{"n_layer": 9, "n_kv_head": 1, "rope_base": 500000.0, "rope_fraction": 1.0}
Each number is 200 + 40 x the weight over its row's rms, rounded and kept within 0 to 999. Layers, rows and columns count from 0. The size before them is the row's rms in percent of the matrix's.

# down: layer 5 MLP down (transposed), 128x64, rms 0.0648, rows 2-68, columns 0-31
# gate: layer 5 MLP gate, 128x64, rms 0.0737, rows 3-69, columns 0-31
# up: layer 5 MLP up, 128x64, rms 0.0652, rows 3-68, columns 0-31
down2,098,221,193,185,233,108,204,188,223,220,207,156,152,184,196,266,185,178,198,176,136,156,238,300,214,168,118,174,273,192,188,239,230
gate3,088,187,107,167,226,141,159,218,133,169,185,225,211,170,172,225,184,231,163,199,178,186,226,169,203,223,196,276,241,237,208,167,204
up3,098,228,197,228,189,165,164,167,157,249,263,190,221,187,148,214,198,256,208,233,203,159,141,162,153,193,235,181,256,178,149,191,252
down3,100,213,127,207,205,257,216,162,198,197,175,195,212,162,244,225,188,198,199,188,158,212,125,222,266,216,121,201,232,194,111,155,225
gate4,093,208,183,222,127,200,218,136,214,156,175,242,185,128,234,207,250,160,178,246,211,253,236,257,195,167,156,126,200,143,200,280,204
up4,103,187,169,195,169,189,221,194,138,205,290,204,219,193,208,285,269,174,146,276,200,232,215,197,159,161,201,232,179,276,221,177,151
down4,109,260,194,176,202,187,213,253,225,189,197,192,205,204,162,228,178,175,244,164,185,197,237,170,219,197,176,169,180,132,211,237,290
gate5,099,175,148,190,172,231,231,151,183,241,197,228,171,203,164,206,157,126,251,225,258,199,238,237,235,200,264,292,151,247,235,227,183
up5,093,143,235,146,221,221,166,242,149,179,180,254,109,167,221,250,137,261,170,229,229,130,198,193,248,241,205,179,210,193,177,224,154
down5,099,189,203,184,300,217,237,151,112,212,202,187,163,165,121,218,208,239,188,151,172,192,199,151,201,214,162,226,244,199,102,192,155
gate6,093,137,155,226,177,227,226,208,239,137,186,133,154,208,202,181,187,182,250,226,217,245,246,172,143,219,195,204,99,165,230,206,246
up6,099,205,205,220,164,191,233,195,235,235,240,258,188,159,232,170,208,193,185,300,198,211,127,264,189,268,207,222,222,189,168,140,172
down6,096,226,209,192,291,187,251,235,143,271,200,221,133,197,221,283,201,215,158,181,182,222,162,246,221,170,201,238,168,185,164,215,207
gate7,097,191,227,154,147,136,258,136,193,177,188,200,223,156,201,199,113,319,182,239,198,240,207,203,225,266,218,252,245,229,236,168,159
up7,101,126,265,191,167,188,239,189,207,194,165,222,246,204,248,200,147,258,163,181,167,258,200,203,133,300,195,197,191,194,245,137,226
down7,100,188,203,255,151,179,173,226,202,197,171,235,247,240,268,218,173,188,251,185,163,211,244,176,218,184,151,178,185,149,218,144,189
gate8,099,237,196,233,151,185,238,128,219,139,213,225,274,230,155,129,198,151,140,169,242,187,233,178,186,260,244,214,239,160,191,216,222
up8,102,211,144,111,219,233,207,259,170,217,287,98,193,144,193,242,247,247,181,219,173,243,249,235,262,196,240,217,198,259,178,218,191
down8,106,135,132,198,226,243,227,238,162,134,202,218,231,200,177,199,225,180,232,216,230,239,250,174,191,199,259,255,200,227,181,140,189
gate9,098,172,179,124,214,143,175,206,175,136,166,166,224,225,162,143,155,228,220,247,202,231,186,185,181,204,193,192,207,209,218,168,127
up9,100,282,249,206,220,164,238,172,186,147,222,211,227,216,184,194,183,297,194,195,181,216,234,228,197,218,240,188,268,191,292,184,173
down9,100,188,161,185,226,208,230,214,97,197,179,199,147,168,153,277,187,143,197,197,194,179,204,256,219,195,102,190,184,205,159,249,222
gate10,092,204,255,227,156,169,211,187,190,156,223,221,139,196,202,193,230,197,263,246,216,195,177,264,173,188,216,246,194,178,210,135,230
up10,107,171,185,262,219,180,218,181,158,197,154,186,217,159,208,136,238,260,258,157,225,179,92,159,230,235,245,216,275,189,178,116,124
down10,104,157,245,265,118,171,219,243,194,231,183,215,142,200,206,199,149,180,312,208,204,131,247,211,164,185,110,303,197,138,182,163,197
gate11,107,176,221,233,191,224,260,223,149,204,177,243,187,193,163,172,136,91,222,215,154,262,214,195,244,200,252,234,226,168,157,152,211
up11,107,194,244,242,229,192,208,160,183,175,186,268,238,239,175,170,161,176,250,180,152,215,183,148,221,187,249,152,186,150,195,159,238
down11,109,180,247,166,205,188,199,159,216,209,112,213,184,242,337,160,232,264,190,211,157,183,190,214,175,184,192,228,159,178,277,173,265
gate12,107,174,258,267,199,185,226,149,210,170,129,214,180,226,165,219,202,210,121,253,186,265,205,125,140,201,259,184,177,220,170,132,203
up12,107,179,260,238,132,251,188,215,242,161,200,172,182,187,192,133,163,137,212,241,145,213,166,251,169,200,215,181,201,268,151,210,193
down12,108,206,135,191,207,148,106,229,197,162,250,223,247,265,209,224,187,194,155,226,180,178,151,180,227,190,204,148,222,238,138,184,223
gate13,096,188,212,159,164,281,206,190,188,227,214,199,203,167,223,227,240,198,153,243,194,156,149,227,244,177,107,250,118,145,257,269,171
up13,102,177,257,220,196,236,274,245,156,191,156,169,238,204,196,295,169,239,154,210,137,261,202,204,139,121,220,185,198,315,170,240,192
down13,098,267,172,219,193,260,178,180,214,295,259,215,148,156,174,190,167,202,176,170,165,149,164,148,133,239,195,216,187,188,214,225,181
gate14,091,232,198,198,224,248,167,183,157,194,151,265,95,183,198,178,208,205,235,230,213,254,162,248,207,207,193,220,194,105,139,247,212
up14,097,245,221,195,225,242,110,238,208,228,217,294,124,242,223,175,224,232,211,209,206,232,142,164,172,171,162,184,184,137,275,225,228
down14,096,166,212,195,169,176,173,211,147,223,277,153,183,182,229,155,223,203,212,194,206,210,232,158,180,149,129,194,196,207,233,165,248
gate15,103,192,198,187,219,143,268,164,249,166,219,243,259,253,155,135,199,213,236,222,189,197,248,169,196,224,273,197,178,131,166,134,236
up15,096,215,174,190,127,277,148,140,166,163,178,232,181,196,233,215,264,175,201,111,285,212,186,207,198,220,248,247,271,162,242,198,221
down15,093,189,249,211,213,132,214,119,205,202,244,238,212,188,214,195,213,173,155,210,170,165,234,143,214,263,337,271,250,133,214,241,178
gate16,097,151,233,280,184,252,215,137,204,211,245,178,159,238,189,172,177,152,153,144,205,227,183,199,111,202,240,224,154,113,148,212,235
up16,095,248,203,220,180,143,190,207,197,157,193,228,263,181,278,197,127,208,296,220,146,182,184,211,177,174,168,227,164,212,192,204,192
down16,094,179,178,188,188,214,201,218,201,197,163,200,164,103,290,201,187,109,143,238,209,136,195,129,236,215,212,166,269,224,149,234,172
gate17,109,204,186,235,156,116,151,205,203,176,201,228,135,212,201,272,136,224,168,250,192,277,273,220,207,117,201,221,212,219,182,229,167
up17,109,177,150,169,196,189,265,135,192,181,212,217,158,177,184,136,197,145,146,221,235,252,213,174,204,151,211,259,236,174,188,163,161
down17,106,241,162,173,191,146,204,236,175,204,267,196,159,216,217,202,171,190,186,243,220,150,239,236,250,182,184,135,161,173,195,233,295
gate18,099,238,203,204,191,172,231,188,197,170,151,163,252,230,232,157,128,195,231,131,247,210,216,221,286,264,175,174,116,176,180,208,216
up18,102,157,216,181,180,207,242,200,218,179,179,219,264,147,215,168,265,234,166,179,97,297,101,212,150,183,215,144,211,209,185,195,190
down18,101,169,191,180,256,182,175,152,229,177,154,262,200,162,283,161,185,123,188,187,206,229,223,206,254,198,262,269,209,225,126,166,170
gate19,094,164,206,231,169,231,224,190,266,179,173,189,179,182,205,205,242,203,166,223,137,175,156,166,204,213,245,207,212,184,195,164,192
up19,091,241,138,206,189,205,192,192,145,138,246,160,202,111,166,280,103,268,209,154,252,215,232,258,166,223,208,206,229,217,220,228,164
down19,091,163,211,231,176,232,243,197,230,164,169,206,238,126,226,171,174,205,227,118,223,154,230,216,177,198,253,172,188,200,198,209,142
gate20,099,200,118,271,136,195,129,170,225,167,237,171,235,157,236,238,177,185,206,193,241,221,285,237,178,237,241,229,242,240,230,199,146
up20,106,205,247,182,270,259,220,196,170,277,202,253,162,166,163,226,157,248,118,215,164,180,207,242,170,177,205,188,264,196,153,279,205
down20,106,113,267,202,194,254,253,214,193,187,178,179,219,172,145,191,196,263,158,218,183,191,236,209,254,221,194,182,228,279,186,166,150
gate21,092,222,204,169,192,219,234,255,154,179,224,199,226,178,190,165,242,234,186,121,251,216,168,105,197,246,184,194,197,163,211,146,167
up21,100,176,171,220,201,190,216,278,149,211,197,240,151,162,214,196,212,195,167,223,203,150,153,151,174,243,165,184,164,269,224,90,155
down21,096,140,226,235,231,207,218,268,135,198,177,162,221,200,160,183,208,215,235,236,230,116,246,247,224,193,122,126,194,195,252,158,182
gate22,111,192,191,223,263,200,217,193,182,172,186,174,240,252,154,222,188,291,208,274,288,214,177,239,196,138,214,192,190,244,157,170,169
up22,108,154,233,255,129,252,215,234,192,207,191,136,263,229,196,245,144,225,251,245,162,202,236,200,168,257,166,239,180,250,234,205,190
down22,102,216,166,227,207,155,211,218,215,256,181,164,213,180,231,214,211,112,267,177,213,187,222,137,240,246,276,154,232,183,147,217,234
gate23,101,140,233,241,186,263,223,190,276,208,146,208,211,81,201,242,161,209,184,226,177,255,159,191,187,259,200,145,103,178,132,230,259
up23,097,197,174,212,119,148,265,156,215,193,139,205,145,164,219,196,181,200,177,119,229,173,236,155,206,170,147,147,185,184,216,147,274
down23,097,196,197,187,154,190,112,166,210,179,153,116,230,169,170,243,220,143,278,239,263,238,162,205,160,229,144,236,150,177,166,161,222
gate24,099,176,203,215,179,216,158,134,141,165,244,251,190,182,125,154,235,90,223,168,169,209,189,136,133,184,244,192,208,136,208,208,204
up24,100,180,228,246,224,186,235,232,127,190,207,173,207,194,211,287,192,202,230,179,254,159,189,178,136,204,174,303,177,219,137,236,241
down24,103,196,295,180,183,188,163,226,192,209,215,200,207,167,189,143,191,158,228,214,226,236,237,207,109,152,178,174,280,292,164,185,198
gate25,097,242,188,215,245,212,146,152,164,114,178,123,172,190,236,303,227,149,213,173,200,164,191,146,158,192,276,217,172,198,181,173,197
up25,104,195,217,105,180,220,240,212,228,252,190,196,214,149,228,185,182,196,263,210,233,182,235,222,156,153,180,198,188,198,252,204,243
down25,104,140,143,203,181,144,143,190,174,176,195,253,244,199,256,165,176,239,195,241,145,159,143,226,189,215,125,273,193,234,120,164,171
gate26,099,174,135,273,234,169,231,179,237,178,184,193,187,250,213,246,195,160,217,164,121,250,249,178,200,188,248,185,120,173,234,237,174
up26,103,190,246,172,187,154,167,254,235,175,222,97,190,221,221,158,172,214,180,219,233,230,195,214,191,140,241,231,239,294,144,194,249
down26,102,193,218,280,243,215,285,208,213,160,244,189,207,212,255,225,179,172,150,196,224,151,213,226,280,199,317,170,173,250,245,175,158
gate27,100,244,206,212,301,224,212,135,119,219,288,229,175,222,139,195,194,220,197,178,242,203,192,272,153,159,196,224,134,193,216,261,208
up27,089,198,228,182,158,175,164,235,201,167,299,244,156,266,139,237,201,179,154,171,210,265,170,161,195,174,277,273,227,247,237,236,182
down27,096,213,155,219,231,227,217,154,151,254,267,114,229,157,141,195,197,218,224,271,186,194,224,196,137,206,177,250,225,213,189,147,209
gate28,098,146,173,144,169,188,167,259,193,196,138,238,202,148,229,237,237,210,209,262,194,243,241,230,198,236,191,175,226,182,156,264,250
up28,104,218,258,207,245,205,187,94,193,146,242,258,168,175,241,273,204,268,205,171,197,183,186,210,209,270,248,202,193,240,193,208,199
down28,096,232,151,206,193,168,125,304,163,173,170,224,178,190,113,234,172,135,233,259,222,148,203,237,214,146,233,206,252,165,215,179,172
gate29,109,227,247,195,218,216,186,214,232,110,245,210,101,149,218,213,211,167,225,206,253,271,175,263,215,229,187,162,261,190,197,238,236
up29,107,286,187,96,158,164,203,193,189,253,223,263,224,111,220,183,213,189,191,147,187,197,178,202,210,140,242,170,208,179,244,115,146
down29,112,151,159,223,229,214,111,178,228,182,223,191,156,228,176,231,191,195,260,207,200,196,205,168,151,148,196,221,198,191,248,201,307
gate30,101,147,215,190,203,184,235,233,160,226,118,224,215,185,191,190,286,209,219,198,228,142,155,221,196,206,250,193,97,142,179,247,180
up30,098,195,137,189,169,255,209,125,164,171,180,274,203,306,179,212,168,162,179,169,200,144,196,214,187,219,235,209,197,188,260,150,270
down30,095,291,246,154,168,174,154,183,187,238,183,251,206,174,175,154,193,163,136,154,251,160,204,220,189,132,173,186,173,228,162,251,238
gate31,101,146,200,170,270,172,159,239,158,175,153,197,196,194,225,240,226,185,229,156,156,228,156,216,203,198,235,228,155,202,218,178,132
up31,092,261,212,185,206,177,178,201,227,180,223,202,161,242,267,173,232,187,293,268,159,178,267,167,156,163,206,199,259,187,181,199,303
down31,091,224,223,161,139,242,254,202,224,237,213,151,189,259,194,177,175,276,172,276,265,195,172,170,194,195,221,248,303,221,231,247,241
gate32,116,291,168,189,258,184,177,187,190,217,266,200,196,192,148,204,168,149,172,192,202,254,241,194,184,159,234,262,209,201,218,199,268
up32,109,231,261,231,167,181,232,173,224,202,214,206,175,233,205,235,164,178,155,287,205,246,278,208,205,172,186,254,269,211,128,216,203
down32,107,225,241,185,163,203,227,189,232,288,230,178,169,229,293,217,240,151,245,195,234,265,206,178,182,143,282,155,174,220,160,185,315
gate33,096,189,220,146,194,210,177,226,179,192,162,193,190,198,194,233,202,184,167,232,166,148,214,237,190,239,230,219,139,192,296,247,201
up33,092,136,215,266,197,183,208,169,186,162,236,242,250,260,222,149,105,152,243,195,121,227,225,226,153,161,188,191,224,165,194,186,195
down33,096,239,166,215,255,165,160,252,229,217,178,140,193,178,165,245,241,265,172,214,253,137,207,178,161,210,169,272,228,284,203,154,195
gate34,114,251,135,135,198,189,265,223,176,187,167,230,280,212,169,178,242,220,256,240,142,179,183,184,283,226,179,215,127,201,224,283,210
up34,110,185,136,275,218,192,251,287,238,160,103,217,213,218,179,212,180,213,196,177,189,191,158,185,341,213,221,263,192,250,222,254,214
down34,113,172,134,208,200,199,196,145,227,202,149,168,219,219,221,217,220,205,181,204,185,239,179,117,170,203,75,113,214,218,102,263,168
gate35,104,246,196,204,200,218,219,121,96,137,237,176,201,141,184,175,289,223,238,130,228,171,149,171,215,165,207,234,233,229,250,177,217
up35,109,112,184,110,198,176,149,262,277,272,196,210,145,181,196,223,162,82,179,191,169,251,164,175,130,220,190,205,220,227,151,204,219
down35,098,142,175,158,157,194,159,182,163,265,205,223,216,187,183,271,127,120,135,179,187,242,158,217,176,282,197,203,212,286,163,194,170
gate36,105,197,174,127,208,186,149,213,208,221,233,219,156,292,214,200,161,172,167,228,259,209,193,214,233,232,236,236,157,186,219,263,218
up36,097,82,201,178,170,219,219,169,170,165,250,163,193,178,184,220,166,132,185,154,141,213,236,135,204,197,260,150,190,121,147,122,160
down36,096,161,220,156,189,196,210,242,216,242,200,221,148,222,283,245,192,233,168,257,230,175,228,222,216,212,203,223,188,331,250,233,202
gate37,108,303,137,223,213,294,190,186,153,256,193,220,236,183,180,226,244,173,306,188,204,221,228,160,210,115,210,204,180,193,196,273,261
up37,096,215,204,245,136,144,238,207,221,171,169,139,199,204,206,147,176,154,231,190,180,195,183,185,129,123,219,208,262,141,254,189,197
down37,097,214,129,198,182,183,170,203,180,210,170,208,183,194,248,233,204,201,176,230,190,148,193,199,212,260,290,273,224,173,217,136,101
gate38,084,204,227,196,148,198,256,142,185,169,230,218,220,139,251,291,165,165,160,176,230,210,220,200,209,223,267,255,193,164,207,203,216
up38,091,197,229,159,202,179,165,165,201,229,200,239,214,212,310,279,166,135,187,144,145,188,178,160,209,174,242,152,167,196,237,154,247
down38,096,180,178,192,272,153,121,282,250,215,179,166,172,256,293,176,207,145,249,131,183,221,200,189,219,171,158,117,157,210,170,162,240
gate39,091,230,176,251,228,113,230,143,174,175,145,181,301,251,205,192,191,144,225,218,166,172,200,217,171,204,210,148,186,148,206,228,219
up39,099,201,171,175,144,134,150,237,174,147,219,216,196,218,172,155,185,247,196,279,193,205,243,96,181,185,232,142,165,145,208,120,175
down39,101,183,271,213,161,205,146,194,230,254,182,231,219,138,187,240,133,222,146,115,176,202,164,231,171,198,281,242,216,245,234,239,168
gate40,120,193,164,142,124,239,194,206,138,164,194,208,184,185,161,249,214,267,245,149,256,229,209,216,197,155,262,218,228,191,180,188,181
up40,112,142,182,141,177,98,175,158,168,155,218,270,137,196,186,152,108,201,155,176,281,193,204,193,206,184,205,253,266,193,230,169,197
down40,112,224,169,151,129,178,188,175,174,204,183,218,242,189,279,175,190,235,185,223,262,249,241,225,235,273,189,167,258,182,224,187,190
gate41,117,222,187,213,175,184,179,143,95,142,202,141,166,172,166,173,254,163,218,209,251,199,156,202,203,218,234,271,201,158,142,213,175
up41,117,153,166,210,315,270,200,174,237,186,117,151,191,207,181,228,146,196,203,222,125,260,173,180,220,276,214,176,280,181,151,233,161
down41,120,180,190,143,213,246,156,188,118,217,146,219,160,188,300,253,124,187,143,180,175,186,173,260,183,244,243,247,206,225,202,245,110
gate42,113,144,163,188,165,171,216,166,136,153,137,195,175,198,252,188,154,208,169,138,210,247,197,221,156,323,245,219,180,197,221,237,230
up42,105,159,261,168,211,199,226,160,199,185,242,239,210,134,238,302,268,186,164,183,216,161,169,164,248,216,145,165,212,188,256,246,160
down42,112,148,162,196,267,267,191,224,196,205,137,253,196,169,210,252,146,181,239,244,181,199,213,203,228,198,302,207,140,229,153,187,190
gate43,089,178,186,269,140,269,257,185,138,174,221,193,183,200,174,181,191,219,124,158,209,180,215,173,260,242,143,129,238,123,169,169,194
up43,094,197,212,252,191,184,261,189,245,130,243,211,209,219,240,248,183,155,223,176,148,146,188,180,171,188,234,210,119,149,198,121,227
down43,096,170,219,213,188,209,220,179,224,240,209,154,174,209,140,131,203,248,253,199,162,260,156,238,220,185,266,203,169,61,163,221,226
gate44,106,157,173,271,130,227,196,231,181,165,174,242,123,155,201,212,149,111,163,122,172,237,229,170,184,241,225,239,180,182,252,251,192
up44,101,170,273,210,161,218,209,206,206,168,160,208,223,150,202,184,189,271,245,224,203,158,158,213,182,202,239,178,174,183,231,213,245
down44,106,146,238,261,172,288,182,111,225,141,229,199,196,214,264,229,177,183,193,197,184,215,130,177,165,198,192,167,177,259,232,142,242
gate45,087,145,175,165,195,188,233,236,252,172,198,203,215,220,244,179,140,167,145,215,134,231,200,211,278,284,151,177,153,197,230,222,240
up45,090,157,215,218,203,187,153,192,183,187,153,178,104,221,215,256,253,138,156,202,201,159,245,157,175,251,185,186,229,178,270,180,183
down45,096,230,273,182,239,198,246,207,200,202,196,185,254,223,297,157,228,209,294,237,221,182,147,191,232,180,185,197,239,153,163,250,250
gate46,096,163,225,171,167,224,227,216,153,205,123,242,169,172,257,209,208,206,158,221,201,172,211,198,262,233,218,128,134,145,179,193,232
up46,113,180,205,210,215,247,285,258,208,222,173,172,239,250,250,236,176,174,131,235,237,185,198,177,260,192,134,190,135,214,222,207,182
down46,106,208,196,139,255,205,166,235,194,231,269,209,249,215,266,157,230,169,172,164,208,288,191,267,165,169,121,222,235,158,98,207,173
gate47,103,210,188,144,174,233,236,192,201,242,196,209,157,188,254,212,208,204,171,199,332,169,177,208,266,252,171,251,224,163,179,166,230
up47,110,165,174,142,151,170,211,272,182,217,264,228,192,205,186,156,235,182,154,198,198,221,215,194,206,211,234,237,215,184,178,161,224
down47,107,158,132,200,251,183,221,160,164,167,187,245,230,129,192,208,149,177,186,156,197,168,238,184,158,231,197,161,186,131,190,118,181
gate48,090,246,146,127,235,167,268,184,214,132,207,134,217,262,169,172,191,178,205,202,186,249,177,233,251,265,216,238,247,134,188,224,140
up48,089,205,209,226,174,280,220,179,226,225,173,217,220,127,195,201,136,188,196,206,189,171,236,186,209,208,243,200,189,166,137,262,210
down48,094,176,209,128,230,163,229,144,182,195,232,161,260,143,203,143,212,173,230,173,134,260,163,225,202,247,278,172,216,146,175,227,191
gate49,109,146,173,232,214,161,211,172,262,200,147,211,222,223,199,151,184,309,241,242,195,224,209,205,223,200,160,192,198,131,164,212,200
up49,099,223,254,246,186,256,165,217,173,225,198,142,166,233,189,257,177,247,233,209,228,134,195,208,184,221,282,190,219,122,180,139,138
down49,100,184,213,218,201,241,211,237,262,183,149,157,143,206,215,146,160,227,216,259,251,161,207,226,190,173,208,248,203,236,237,220,283
gate50,086,297,161,214,169,200,179,212,154,221,215,128,217,228,197,200,150,197,175,206,208,284,186,280,273,160,196,240,176,172,205,184,98
up50,099,288,260,181,190,183,110,207,159,219,205,212,245,223,254,146,203,200,197,181,200,265,168,183,210,119,128,201,186,172,261,131,226
down50,103,179,237,213,232,166,168,210,190,198,225,195,204,147,188,201,176,207,232,220,212,211,139,163,177,242,223,181,237,220,264,121,218
gate51,084,145,239,176,205,170,214,202,194,195,239,157,129,212,161,248,279,164,224,151,192,133,160,247,230,229,168,226,276,198,196,201,270
up51,094,201,239,244,162,215,285,237,179,202,228,213,242,176,222,216,201,214,118,201,255,219,278,205,243,184,204,188,211,219,267,192,199
down51,094,237,210,227,155,230,245,221,198,242,218,263,121,185,278,193,207,149,207,206,152,174,211,258,148,149,217,195,240,140,253,221,117
gate52,101,230,211,244,227,195,220,204,158,137,196,249,172,201,177,177,137,189,264,111,221,212,198,211,237,123,220,248,194,173,150,208,198
up52,099,235,159,286,230,138,176,172,184,170,203,151,222,149,212,236,274,191,127,193,133,196,226,143,176,185,228,212,193,141,243,249,183
down52,097,201,211,209,196,206,261,195,219,208,96,234,189,171,185,87,231,259,207,233,222,198,201,186,137,160,280,288,174,206,250,170,202
gate53,102,187,189,148,208,203,139,138,179,201,188,143,141,202,220,130,111,180,233,190,159,217,174,220,224,249,248,223,194,171,272,230,172
up53,099,214,233,146,208,203,122,223,182,241,183,147,172,230,212,91,88,198,215,183,208,240,164,130,184,217,228,176,171,197,199,192,185
down53,099,221,181,172,183,195,168,187,154,178,184,128,207,94,161,234,228,208,182,184,243,240,242,192,97,189,212,172,170,168,203,208,255
gate54,100,241,182,165,194,184,197,181,231,163,262,219,189,250,174,233,206,184,219,177,198,266,251,198,208,207,244,261,258,187,219,101,210
up54,103,233,136,209,247,136,180,182,213,220,234,173,178,245,150,181,242,167,188,209,103,208,212,196,182,233,169,184,284,186,189,249,232
down54,100,164,117,178,233,165,225,277,215,286,178,218,240,193,176,271,254,210,138,267,201,212,147,259,186,205,200,174,211,214,181,231,133
gate55,102,198,172,203,177,200,201,159,216,200,167,203,172,168,218,185,185,291,207,267,187,236,204,254,162,207,215,147,140,232,164,230,126
up55,092,198,150,208,217,140,171,133,92,247,148,206,245,214,159,185,223,259,195,238,148,203,224,227,232,159,236,131,207,167,180,169,140
down55,096,239,210,197,138,205,196,252,185,139,259,217,207,180,239,207,205,146,162,98,166,179,235,220,244,185,135,217,209,205,274,224,225
gate56,094,122,184,184,229,195,209,182,235,220,221,249,198,199,227,205,243,250,140,226,211,134,141,146,224,246,220,187,161,185,234,244,136
up56,098,275,293,213,156,180,207,302,176,182,142,200,239,145,251,222,174,214,149,201,224,171,293,184,190,221,182,231,221,245,159,183,147
down56,097,206,166,157,292,201,199,235,129,188,228,188,183,179,145,242,202,173,243,212,244,191,208,275,218,240,271,199,184,153,191,159,168
gate57,095,195,196,243,179,267,208,116,239,116,234,187,166,151,177,205,212,137,177,152,163,162,90,235,191,258,199,199,206,162,219,129,175
up57,103,209,164,220,204,244,180,235,109,220,233,188,224,264,185,191,124,171,163,315,179,147,195,223,232,146,168,240,191,276,203,245,225
down57,099,272,233,126,164,158,226,256,251,208,244,229,196,226,169,172,219,154,254,200,187,228,258,226,192,168,237,223,244,198,217,316,201
gate58,089,179,204,305,219,189,210,199,178,234,186,257,168,218,257,262,153,250,184,162,209,234,154,244,168,157,247,258,187,193,208,184,172
up58,100,244,174,155,233,129,227,113,214,158,213,221,246,283,203,197,181,163,207,162,176,164,212,205,223,184,222,210,198,152,194,177,216
down58,096,167,282,213,267,200,244,215,224,258,260,180,212,167,245,256,176,260,187,161,163,168,181,180,204,178,106,180,161,212,189,222,237
gate59,100,170,276,316,131,222,237,253,236,133,217,210,206,177,251,185,162,201,203,181,210,149,165,216,177,244,230,138,169,167,252,235,275
up59,103,188,225,195,236,224,110,211,160,172,181,229,190,162,188,219,180,143,132,231,249,207,159,215,245,181,181,220,144,163,243,128,156
down59,103,201,213,198,221,165,238,234,220,266,165,174,203,182,141,211,274,175,181,208,113,223,237,194,236,227,60,205,177,198,158,220,170
gate60,088,220,180,185,292,256,194,248,229,215,260,171,202,196,176,223,145,186,256,251,273,265,196,223,214,151,167,239,153,244,206,208,240
up60,093,216,164,160,213,188,240,188,186,202,178,251,207,224,209,170,178,147,229,180,222,222,224,243,259,193,233,225,220,139,182,224,189
down60,086,141,191,251,253,258,226,197,206,238,235,162,244,235,120,251,255,185,190,188,234,237,210,193,253,141,147,253,165,172,201,160,230
gate61,113,237,217,211,206,227,228,186,244,244,237,183,124,193,205,190,152,165,220,140,197,259,200,292,245,229,239,252,224,202,220,223,179
up61,096,205,164,199,131,211,200,169,200,193,157,151,240,171,204,212,149,210,226,191,255,264,156,289,308,217,207,166,175,196,269,162,185
down61,090,130,231,193,160,203,163,157,195,130,260,141,193,186,235,200,199,132,143,309,178,218,144,214,185,174,186,234,153,187,263,242,263
gate62,105,202,206,101,140,245,200,190,191,153,296,248,149,158,205,222,257,187,164,223,193,202,224,199,230,241,182,200,242,178,207,237,225
up62,103,180,287,185,177,191,156,187,240,201,226,242,153,144,191,255,217,209,197,221,220,223,254,172,161,237,181,267,232,130,226,263,147
down62,106,129,245,230,187,196,177,177,226,147,221,287,228,252,249,211,185,171,193,211,238,156,181,240,177,226,232,198,191,199,135,204,165
gate63,100,239,254,253,227,187,234,127,148,206,196,179,149,173,187,206,253,224,197,133,108,259,158,219,261,189,191,222,175,196,173,260,254
up63,093,215,239,163,124,222,243,250,280,166,225,199,270,217,228,169,169,203,267,285,281,151,180,213,216,161,193,205,198,232,249,174,232
down63,099,172,155,258,184,204,184,212,176,182,265,166,176,261,171,264,167,156,208,217,188,180,180,179,229,238,110,197,164,165,155,285,89
gate64,113,183,223,184,199,227,172,225,160,212,150,250,178,118,197,246,225,183,199,204,156,191,137,159,208,278,192,264,296,232,227,237,208
up64,099,235,242,204,188,151,204,195,210,150,214,228,211,161,214,291,216,209,173,170,260,166,280,294,103,153,152,189,217,175,174,233,142
down64,095,196,117,227,165,226,203,188,219,184,204,175,134,178,177,176,163,228,199,234,238,183,210,228,230,303,202,264,217,248,225,225,94
gate65,094,164,203,239,171,255,161,179,217,173,164,206,234,201,201,154,171,181,148,202,230,215,201,166,136,212,277,151,180,181,213,193,204
up65,092,271,263,231,206,170,221,141,161,207,190,289,149,212,200,165,239,234,208,192,209,239,227,212,247,175,165,240,180,165,214,248,257
down65,090,219,188,191,204,165,209,177,174,214,127,233,254,125,197,245,177,226,239,230,204,121,172,240,196,222,168,266,236,204,254,157,187
gate66,095,164,122,203,192,176,213,163,160,150,206,162,244,235,193,283,170,176,277,233,182,148,170,192,200,281,217,207,177,188,184,162,183
up66,092,268,178,183,217,174,205,173,187,188,134,139,236,218,162,170,183,244,242,269,204,272,232,291,226,122,199,273,208,199,180,233,183
down66,097,187,224,209,233,219,239,233,170,193,144,151,168,157,131,221,157,256,245,253,240,139,197,246,252,177,193,265,192,168,191,242,103
gate67,097,245,168,169,203,243,226,162,161,232,218,226,211,197,127,239,239,174,270,209,217,216,217,120,123,129,261,231,222,182,205,179,214
up67,099,177,218,241,219,274,237,137,249,231,145,228,129,125,279,223,281,159,233,145,195,186,263,211,194,224,162,206,145,135,155,184,214
down67,102,181,283,233,175,208,225,174,223,231,166,204,213,124,116,172,212,213,213,194,212,195,260,245,265,232,229,150,260,230,209,219,194
gate68,099,199,213,205,146,184,231,221,172,207,165,215,220,185,203,260,264,204,197,303,199,163,247,194,255,176,179,138,153,150,237,247,248
up68,102,183,216,189,232,190,221,250,156,193,143,216,147,153,244,208,132,230,200,212,214,117,146,190,131,257,134,235,200,218,218,210,173
down68,099,202,197,242,330,229,212,157,198,202,242,193,244,213,263,160,172,163,192,216,214,244,222,209,211,192,262,208,286,257,152,162,157
gate69,095,201,164,233,215,216,183,159,182,203,165,140,126,254,151,209,142,198,223,204,250,215,137,238,215,251,228,311,183,227,168,224,69